From a checkpoint of a small transformer trained on Wikipedia.
Training: a variant of Adam for these matrices, 9711 steps.
Each number is 128 + 32 x the weight over its row's rms, rounded and kept within 0 to 255. Layers, rows and columns count from 0. Numbers have three digits each. The size before them is the row's rms in percent of the matrix's.

# layer 3 MLP up, 768x192, rms 0.0916, rows 253-286, columns 0-191
118:108123119117102066191114086120117119109113192159123159147064178107114127119190155207125156146126113109183130125179066155107107164081113145111143103183083099109144167069078138176123127114175155136101107104128147057126127126147104201119069090102133156058082112131136100112114110127171183109136184128130153149129138083150148108131097162116105118130187113112115137164167133115118099098144106159164156091132101169103141147122076135159140072149065102144116184127120125128164160153146158099160112123160135139130103116085126097099159127120135131066025085146165129073150127112033154138
111:136111146097126077111138132128130100071169089094092150209146121114120141126162136109075096187102151114074089105093118103144151150185194117121105107197080215188163083072093181125135118174097097109104110153172110047110076125125135105133070147119130159105135185112122071129184131172143106152114088159117127132092086105128186121177116140122176146138087103143129149092109109164147118123130175156192119128131185123109159146123201121104085117159119161115107142078111164130086148114162188135139132116092082097145118178071124117163150124157162086138136147119120094061141139109129117086
105:175120090090138115152103100167125123062141147089077166143078139160131150084096115172056116087076142110130089098085095099150140166101112147142136151143105171098148088095125150137146063104166117136094111132142166073187082150115121127113111081094153137093164167140169122097181098127138084162112097146154122141141138101083169214116156126095105149147093081133124144184107134144038090185130098126156072179161163166121149140127188122160138068151117130124141117119154123140087140072121167152186131106155080096114190151191156114187168132198146136095123149125109157143153094147089123108
088:108099153107115123077050075080100105161100123176118131142161120075128154194180056163127086165130157089185085103091115129107051147134126103092162166139152120130177166133089139089103146185136111124174184146160164061111141142146118136141138139119097114117119167103129114133102120157153180124170132166128161092163089039112172114137159094126140180091161172126101157146034068105170115098118137189168100132193067121140136103106132092101073080098165153122103110135109138112126090111140134107131146105132128148173189109097094088166171113152110100121148113080114110148154108129137134119
075:108015139152115056187138099146132138147131171168111134153099136155137103179134121167119103119147075083190120130129173173130145166090149122136141172127097104170139145074103157144178121125171189132164132101167120106149095111120114159135111113127191058137127161093142118135117129139255131108137122170146179139115102138126149146126153139129074089088157124092103158199107082092131078093133130125141112100105130150179095119091153150135122155124080101180149183159141177099107118133126186145151105133159189136171145117118143105109160149153171108127086163076158150119164125100132165131
122:150115114079059091165147090190111119031156085126108168138111128149131156128169124174113105089106115110117092159143143147188081082164080048120100090089107121181133149082113147095152099126130125030209164126138128132138098142162107144090093111107183158116154089104178117139137107143117124124146155121135149164097172111103117178117136102112156107131118140181095143174131103137135128141135160124131111200176191188122123160080125120157091115136148168087122154129159094118161123109146178140140063079134137121145171146158073119078196124063126125093090145132155122149168158111077081133
103:107121109085124118124124085104139144124107115138106132098088129142135147082142152124120066142122182129136125135153140094151103147104097108121109054170149134085118155128150137197133085185149137156083122117105113109137147125097105138130185119127112162093143116184151114142167067127136174157130107120161143179089166084103175163133182126126061121151114129130131084197063174118144155158126154142104083141164146143087185173129090070135126126093133209127046163175169143119146079150124102123109117083127081115111161120123117137111073119144121225205081117131093227100155082142095177153
099:132124116088126077090138152109111089131165096091128166146172119204132147107152112149080124117124173054115166181115169171154135086178129098089204125080172128133169099058081192108118138159092103128096156081145127108110088143106070103137080124100091152072141174138148127124106137158093140120125154148107124113113100109113142138095124202118150107151140132100117124128160169151167159118146108105102062127165127118108137130086108164119114093167115107119050087172228166128092170156183156129193122082134156169076093173096098118093177121086144056099144132134127107160130161124133136118
116:147131077167101066165100098124109079124099126135156132111155125171108133160175124176151097128127118136189094117140100161139123137104166128119114143154149122177121125136099125151092083124194097111162143179074155112098122219153130117106097057092109125111091084098127034089100136116155140168152125112162081073145165108107119162131168199147155123115091108091131195156129184155166094180164176123073158127138166154145122167090125155135136096130121199124118148171114081097110161119157204163097101131132105162090162123140093106126109059112170129080079120119087156086170127127075149111
083:132121144070114133146109054147089119144153094147166136189100174082086110114128082143113132110094148119158175117101105137111151083110136065155127140096174186148139152085099169113129129106149143110104145054175129127130141116086135164193080109102142100118095150167120174152094144225107086153083124163128141116170114092161094119136143135183058163185146127174118190193085125104116073114133157100161115138087132105149119086140090141121097115115138155134135090066135144117170161156152079129098207082134146133088109129125044108060125146136138100194147156174149139160150145148107112146
095:155152157158129068122143142122110103145088147129104150160133128113115138130082113130059176090150113090116094174107110134118204127157071095170173114134145144118149093088060143125155109154144160118103155129175067084113173153107094156139117165121058131063144080112105128105081127112141227113148136096139245113188095160147173141130147157157123088150157163142094138094143131203127129136082151140148088115183160115153063179083116170137128062183145124117121094141118142079090130130136161145140131106125140121143106129070137141124173108090118169113142060098128105136152146145100167079
111:127127127145135123150074135132098184149070199123123115138101044195142128135121080145091113123092059097110137130136116079160159133123135143133128131079190181117139127098102115140139129068151183147135124209135153151123131144033121106138167134128094214160093130136167117149073111132111094164158083149117204103158064162054080129175066150132171149119149117099100148143042144179115106125128151122154112177151136140146106126142117118164149146143183115136141137092110125122119109140148102138087146131155142097113092081166072125165118137134195147094070128120177153078099104144165127131
086:057149121093148113117107092182116219133146147137101142155062159188143137128141104139051127134076171124154133141080121121115130143089118143145107108132162150065106149124092146114141085092134173202080167111174102098159163110078102135158148117135108110124105163157136158196146098086133102157153109153127128188095095093087147104164105086153082109112132090143150121181104137155051065201120101116098102086135158096107104130127096130136157151122168143156122152111145072116124097102133107104138153114127165149132157091189182139166147133189214198097109145144137173157155070126106126155
089:132131153147147076142152189213107179129159158137130142130111115136146120114156133130107134039110074120126168158185145156173142084098186112105100125115144119118134111122138156072130054109197165183129127142080184137133057112119094113119146117115173169114088086110168130183184114125109085140158151121150164117077158191151149146064078115107143059132131099095141070095136118163091141149167146079116128193082109096115090090125074174129130112196132102131077151150135116106097157103146159161107112098146130110109073179114126112124158152099157127106098084103128095106193096123158105154
117:128127084047089111150100142124109138155129168099134145141134176167139156114167165134102131124146116117051134071158076120140099174079120153114120098123143100119141076090123129152086125113160143135134168154129054108140119081138136122112108106115111157121112118179131072116095123131155149169123143139155134110109175139105134154141144188156178035189132074077115103120141214160124118159227136144109085126118157218088122151120145155145130083092133179107090119162173118123139127129124163190115185108095107112083131126080093106102096110100129156170038120124152152102203149105108168102
094:121116139120165152178130126139145132052171139127108141128141042075140153150097185103156122138142132127131130058152169088132126142135132121148159110128102146185125090170126122138141112087187139200149100141137160131120086102082076086112147106100126179115143082076125114148140141123122144142118126169146080101106110129123115167132130131079186129141115105081086108107122160192179170089179144147142143111177128140090144161098151152145159142215092121118065101174127083124120099103160122110129105141188063163146172196138126131132094055099065167182112085141139104163108101173081191065
103:102131116139129069132120129198123158104143174159102168118092132121106144131153139169094143118087071127162144135124103168124159118137171157142123134144073148109136054094154151116201087090139151222062115138051128152151081122079125137086177111106195117142132128091159092161201106170164106138126140120106174143069142134139149127096131120071134121164113039133154134167138155114085116156135098093098119127138065142117164198122159124129155121184086115171124140144172116130090134057099157169124075128150111150155157119159159103143127064181170126137108149137115116112122035099140139105
107:108097058111096089147114110121120178141114163157081117109095159192145124204143133152144139072092118103098082109110055112112119215149120145118104107161103125148113149139138128102168115124181205109101117160171179151074166145127117170161163135140144107133129127097122089163153083107167155177206120138127186144145089126088135159059108105143076122152144137151118112200105152129133108112113186104142146151094125122157060096127123176173120122083134202088157205120106108120133087143117102150148124101146100126111157107152129109110206150188183166162115108136144132073182110157112143119
106:132134125074107144119123066142111160122167101134145126159074108100086140132170131149068110142077149107112169110160136149128141114135164050133103056150082172184131105086155121132172152117107134125145145052149130100137103093159083122084084122105169152096092077114184110189171096198121091110093187131105108160118191078161133147058160124090144134142156134159118138092098122099168102092137186136162102135139160145098121079082141101149082128187104169151123146143161167120141088116158179186179130100148154104139154141150136109118102094118108165090124159157105152145144128093060224113
101:153134133128105172108130119126120143151062076134116156174125050168118116127204129144088120102069098135060185124102139128136164134185098087114102093152182142144125090135148127129163125186085096152098142126104136139104175165143111087109076097157202135124137122079134152166165106150092101093132132156134187159124083178104089149102161155071135102145027135205157116117123099152139117165115152164163092154115161145128091068104139143155128155142142171165102089159155128114132089147142143127206083095123143133148119218129113113121146117060162127125110111146118088141076146186117126074
084:131139142098129123140129102100121143056094173103102131186118160106085117156158142176091110157120166086141115130142095132133081139110097210179143147137106194106119106103128137125121122137104123099096119049161138078137100188112104177193188075107124175107116160082114083119154102138110135138154139121174121101167176089071133109118138194138166110109147123082130171154161193111163138134162120132117128177142130177098146135135101125150131055208080137118107132141153145138133163047134115176119193118139070063109153104106101112118067088121073164130090154148107143116121114152047127101
082:149159094118107135121130111096128080068107090113089118132121092112072148127174149152101064148157162074096072082093125096123091163157129130193189098136151195118184103100072145152122132212161077114146129133117072071120168149120127177164106113090133131117156155138117086118145082145152135152116121080123136140113132104102184151117144192080159125086110140119078139115106127128101164115177135180147101070197127118153085116073183106122118092124104102107108149177123129153098117119154147138192146147167136126177183094151128108190134147147095163140098121090170162167161154140049114074
103:090113159106156133139157041119128143097123108167098148179059114173151156166183132129117108095045117062100108157100136171185072106127165124123090099154183102066120116114121115091145080107136166173156132114206119160163162142139107156132170156120140123151096097146150122205141088130145070168122093167072185203133123157108146142158124110060162090147133070137158201136078105170122122162129171140110103104168113129111091103133089141125137155125175165153104149141133095124132117111160100131123096109142154123130098099150157146119135105117134149179122185125136158114145040093139136062
091:082150151121113101070110104167111179111130097212128162196114143160138121166158098123071120135129127100124147119102113183136078145023169092158088118167170137117150101120146179133150124149168191211131201090123150106136131131104085133122105117111132159107114171137178128174077084094188159144152128124105184094121140070130117106140149091115108121121126123107097130165045145167091221132136202163104134135156084092087093178102105118148144163126111165156142156122131120132122084083142150121122147113110158121125127117111122118129110138065134094128111129120088142126149084060128171057
105:174139158171134177091134130167117124074161095102109136188088164125124150130183192116148051052162128129128127150066145126176105158090180110163126123108145122155113130142082121150149157184109116156149092108123090082068184095121098095117140089132179141130135112169118179159084137078137135127107111115087177162113094149029160124123089110114122112114073095097124132157110104184136146170114216157173100103146137096129075095095107131165111111093061164141117145163107118129186090134136153120146128138169128139184133092162181110132089118180118111089100111122120128124109128046113176132
078:152080147136078089138099133071091050157174152077107154131152171161126144120068112112151147091123169083156058129158076125085112184138128142149137169163095164092173120078063135149126051145154138131188126133167103121117088132140168120179116169101081117102138188096134126090119138103146109148164094108141126139128163148149102103141093160161113132154135106099111061098162111127111104106172094060052090144111115108164076144123107176119142103145098159124178169125082151133093192112132112133116145125122097188133179122072105165160128154222102080100122142138113117121136134156154073105
103:142131125169132133131121157104105132154162150079075146154157120128068162143152158147112147126145164129137142134134082187126187164125113093159198114216130131045144126081063132094114114179111121180153125130100103076144178141131128092168067192119095188077091181149149093140075124152164110134128124136060131135191130144145136114072082175168141122108183118072129135103090139091136101095163115130106153089163126081136112121149142175125098074190112057108106171132128141110121153141076131147102180127133090197102088098126123132130134164118115134169103124125112118120205132093069136109
115:140128107184121053123139119149121170092096127081110171172095098178102122166089171110124139120091127099083104133137130099150162137154177125124154087145098168160132115121188144139171131152189100090155147130135083148148114057038131133105172110116211141115071107078137115118129122128173131133181106151110162162105131120100182112111105086104191057140112173162120151096140134078121140155122142171152127087105097169158123144093145067138135150142156113154152181128094126144126122077133170117146147130117120116204123103054170160083105133065139155173097096085088140080167078088134164084
122:156123110115092170127128111150130075083091175150093136149086136167118167113162131170103069088104082081076103071107085147160053171145161166160126117116157163099121075125179135130114107111137188074141089119111097102151124188140125169105162120119142087138138090114148113141176102155165163166098074148140150148160149151083134177120192126085088156200075149165113175133117241185099115125134185138160081112146083137135123109177182139124112142111067114107092127117074132151117113053155152132145133084159087118141069126145149116169138088107163125143111103134140152139121126099121134101
085:126111099092090093182074085143139092141143142152092164136131153159132161205090142120124118121047117096150132164094094135138134156114151182089129135203112134108149106094132167117100118141128132164190121132155114065126105107095137142197112155119101168083143214128117149169075107210170134126105116128095115146122128179126106142094136066136128130148168142111094099085066125104119094122149104100167149059085052077148114132133168152105041137113128111105152127147104125091103169126122186125116207134182108147120196156067109110135134075171137161129101113128128138101127080163154115139
116:159150191080135151154120108181144137151151130127135162136159131139099155101180167156055062123113093116111157093114132158142166119180128125169157079113096138133149071118078136142158121157104123168090080149072070141160124144088076111111109148107126193137167067110128135156145119174087128164102115109162152182156178166072145164101114140124186123094143141129159169150151086120088140157125090087175074138126139135122101108039156076126099081165150126129078091180157099128136160173138158157105144095125120099146125185143097078142089127049151193130101178126193144078105130145148140123
096:139115113172098171097083138163086108034182119176082112122085116139108128209143094140144127094085100126118139073130120153160153173077142144188059119173089131147122054140194138103138172158152116183183111157130155106092159141157160168077162151148125190179128113083163170123127101116072145136158164092155120113148195092127132134110151122159178155102131135134116141064075103151139123133141164155139127186100115156156110101117109127148123193134118159111177161086138138121135069077141141167130189124139112092132125140105077122139138155148063084149093064118113101122143096111156166125
089:126102158128119056086087112119125145129166158139099130083136155092110130134054121118048161136138126132169126087105128145121132156147075086126123122171163163125151107107060106132135083137149144213115192146125145153139064131142131154104143057106063175087054156175158150140158101150133183135154136163186180107194168107088165122126137156109093131096179171098139119166129131109143095140150135131134115120175152181114184139173100087117161105111116146120139142148129110129115090151156068062105182139117109132158128123114116079130112163159169152161068107110120122121160030100106188156
105:134132174181090162122107135129132122105080139146168138161119110178114162096221129147063074126155138118110141142131120219129130122109098142127125123143153116123152145141061143126079131122175087154090127136061090072073117125148127164126104162121086191102104141164128119142033117131067150149121138150148157152071120139136072141113111188138113112165122067072096140130107145158113171188149122140098123115111157137135104139162129190158121100181121087101083102158115060144145162100117140105144145111150136208136145143123067089172138077138146098109067158134208089132124144069089119125